config.toml
d_model = 576
n_kv_head = 9
d_mlp = 2304
vocab_size = 8192
activation = "tanh_gelu"
norm = "layernorm"
attn_scale = 0.125
init_std_qkv = 0.0296
init_std_up = 0.0296
weight_decay = 0.13
lr_head = 0.00997
final_lr_fraction = 0.02
batch_tokens = 262144
steps = 3109
dataset = "wikipedia_en"
Each number is 128 + 24 x the weight over its row's rms, rounded and kept within 0 to 255. Layers, rows and columns count from 0. Numbers have three digits each. The size before them is the row's rms in percent of the matrix's.

# o: layer 11 attention output (transposed), 576x576, rms 0.104, rows 99-112, columns 0-95
# v: layer 11 attention value, 576x576, rms 0.116, rows 100-113, columns 0-95
o99 114:119142108096145147113151106100117133116150100130137136174158110093118110165118056100165109089095151132105141140126111123135099150166138171111101098146133122140149135163109098169137143101140091127131105088109132109160111179147129139150102150103164161089104108153144132156114116146163143183
v100 115:147154142126109148121175207116057176118122154126152110135135152124097147126124138144107125156117167134120120146144144112130145160140127131160110097108133073093109125139088079128130126112108134110095113107117119127124138098146135191135096097093123124160154108117117179159128171141087134148
o100 110:124178129128119115133102117129152117168168144110084142113172126140149112193130072097160114129132145090157125133143144106121141106129125131077121180144107134134173133161100144151129118112148131142121113146172123122138120128097104109118152137114138113144113152154148122068079126090121155092
v101 114:137144125186112097159154104136172130083154129111166116119122110156130117126163120141156145147126097100134118120130119123131114144149160087170123110112134136127102124138115099170067124115142118141172095141124126164113163114133120097107149167152162102156126141132140085141070135121107115132
o101 113:082105152139126114108150146096144156076109166103134174123102127124103167130128142164136137128122141092118146097101172133153142101089171068171163088135119141122118142180149184121171139110116110133132120116114132119126085151145159077104168147161132127129131158137129154119168146129102148135
v102 116:115111100138121169104161153117136105096109132113080174143122092130094127115150139095102101135109149071127104145090149151110112142117123108114189139162110121104110122118179117075138101081127118137139121091166116124157125161147160121109157124136112107124114119149106132109096140129121090139
o102 114:169123123160149062075106127170152120168144142160122141149132104088112112110149121102140102173144103133111172135129133107112134120128138155133096104115133130154132162096155136153112141125123170120096143134140100145133116181136118116122113166102093136143152114144144123113105057139108121126
v103 117:114135094177107171135127108135203123141155107129115150063156118112104135119126150122107134102143149144118183160138140138121101092095122090092071101115108130131131107152121128148158113119136095143123133127118133166151146116119118108172120142144150149157071125135059069144171144099113110141
o103 114:151127101065116136076138104078124163090151123142165120142089099166080172112121126129130129145115108103132175122083158150093136166118113129109142110121128114091116093115130149113128134109096188138089145093155122136129074115173136118166121109119103142111126125121144165134168152151130130136
v104 114:119136159112130133099141122100126121142106170127098198174118137132113081125102102131110116119151125153115127122097160136133136118092158131078138157124132112113114119112185099110103124135089143145167134124099115110098124100115144127148165105157143140107154127138154117125149090116149147129
o104 111:100138155121125149180142090123181156170096121167110057120173133136116144109170103140104127118124163119122145117120114131160135166127109073095142123134135143157127140101111100112060129108118100122127074131186150112132099184110101124104098123167124143156102107073155092111108177129087097149
v105 117:107046126141093147100103112093101076119113141095121116137091135118147129143120124115126091106133127107118148122085114115111091123122146099155132143107121165123100141094098110106095124152163163126131162172126121158099088095128091136136153141110076118179096111115134114136087125115115135127
o105 117:126116139123138132160122112141086159086185153158100128128151121090107115145141162084136138103107139131121104118155159141115131134126146129095145118146136135172176084124149115143140136118090103129106144136121085128138145117121101099114098090132120104144081128105153130153158131133158136143
v106 116:117146155111108108112108107187085144091153119110110131106132149174137145155113137107128101093129096131134135137104112130179128080136146125164139114132138155154123123133140115205096130145181113125151148112128131106135158140124122130143112116087113133151129155099095117105090204088147158140
o106 112:121100126124090119134125157109177112121103130148122158172145156146127130127139083144113138185101109128099104102091121103132109140096130134092126122137130141118126124125139176130150145169140122105122131093125114138124156126122148152166169132205123159129094115094171126121119127124120115092
v107 119:142100122162087143131074135101135128136170119147125094095140158109142159143119147094137107159153125051124149137112099119137099099123138087150119119163120163092108122112150130078161135136092091102124134150100098122134143139116129103136127154114164143140139084107154106119135127135160121139
o107 114:103166137099151117143084158163116126115109082124111190116129140151076160135135151144117154133176137141090077127187142134125139133110098134062169146125120159165088111129161140202101136153122115115118151125148115156124077195102154196117080159130110108113133049145104173080149128096130148117
v108 118:084142162129162155141119107127122155078167165157094112100128128118128112141141146156109131166104150101130128105129120161146113133103120072133086116099144130061110120139119128137134150108164133153118073122185159104129151140122116117095088140196141143150153131119138139157109124127137143137
o108 113:158106150130133121122091112104112131132070135112196146170134177107136134144133096108128141090109125116149105115140135140110126113144124135169159158108156124094097155119141146120113134143135126109150113171110128113127094087129166147129145099053115122113168108174143132111129145125137122146
v109 118:145084113082159119163136133117157077156143105102116121131093166138121106124106106147115125118129143098139096126156135138118132139149111100126132102118142180120147146147144148126166140100119097130152128083139105161107135116104101091143117120195120152101144163147099096152162156145183118069
o109 115:089126138169152138101128106135076131124086110171213133086139097129102099118117112138124160111150129125125095121124117149068144149130147131123137161127119125119134107141108129141105192164133116140115185093106119146100169113150167145150143132157169147144070125112153157146139144160109106090
v110 119:118114123128131103160107112103121114143149117180099136111131106110091136111155133115117123102110117141097158154177140111149187107103135118120155111130118103131092121145108133103131118177161129161114115139146104171135113153118128123104107151143129122106121145112106122129149129130087120172
o110 115:092122113147097151104164129109144157077087125124138150136114149116124121094089155172162176100184128130167107133115150153099114175141166140117119101144151146091133170133125119114149077118126109147162135091150162138092130126168132111107117167106112076106157131121172161107181118109089138081
v111 119:084146089118122127152137129121156115128110106115136145072116156170123108131146146122138130178111109140167109147156123112147121128174130179110106145142112115150143118158118116094107126134134111140170164133141132152155159105133106105113171079107136140104155110124101123178099087134126116090
o111 113:176108121085120129142083129117096129138132098083111127153144173120089165153127089124150094147139130127121130111124135132124115158125213154098099127136154115153136146137118123150147174118112114128139130113156112141123123125153138104167118129139159110143075122109117126091153188169067099186
v112 115:139108154123130116163100132146114138119145120107112098214126085098131142113120139132137094136130106142138099195158124145168075153134117121122109113120135130175168131125112118137135101109140122159135113116163146106149096128102146131147141121128115164107091159125129156119099116156108092109
o112 113:103135161158127126121113120159130177142096148087125080158113171172123114083131085056159143124114128073104117115127128110115117114117106135144129142121123171097139139159134158131105151151138119152145119098096120128112128105118096115109114079175162125167172144152129162141124096127103140138
v113 114:052072145128147092104138153152136130135147155144161122148116105171147101124106085145111149145148127115133099130106093121152057132138140124113138121124158122122141113179115115130166101173158098144118104178188141163136128122162139198143113125175153184151124160105091166154117151123108130142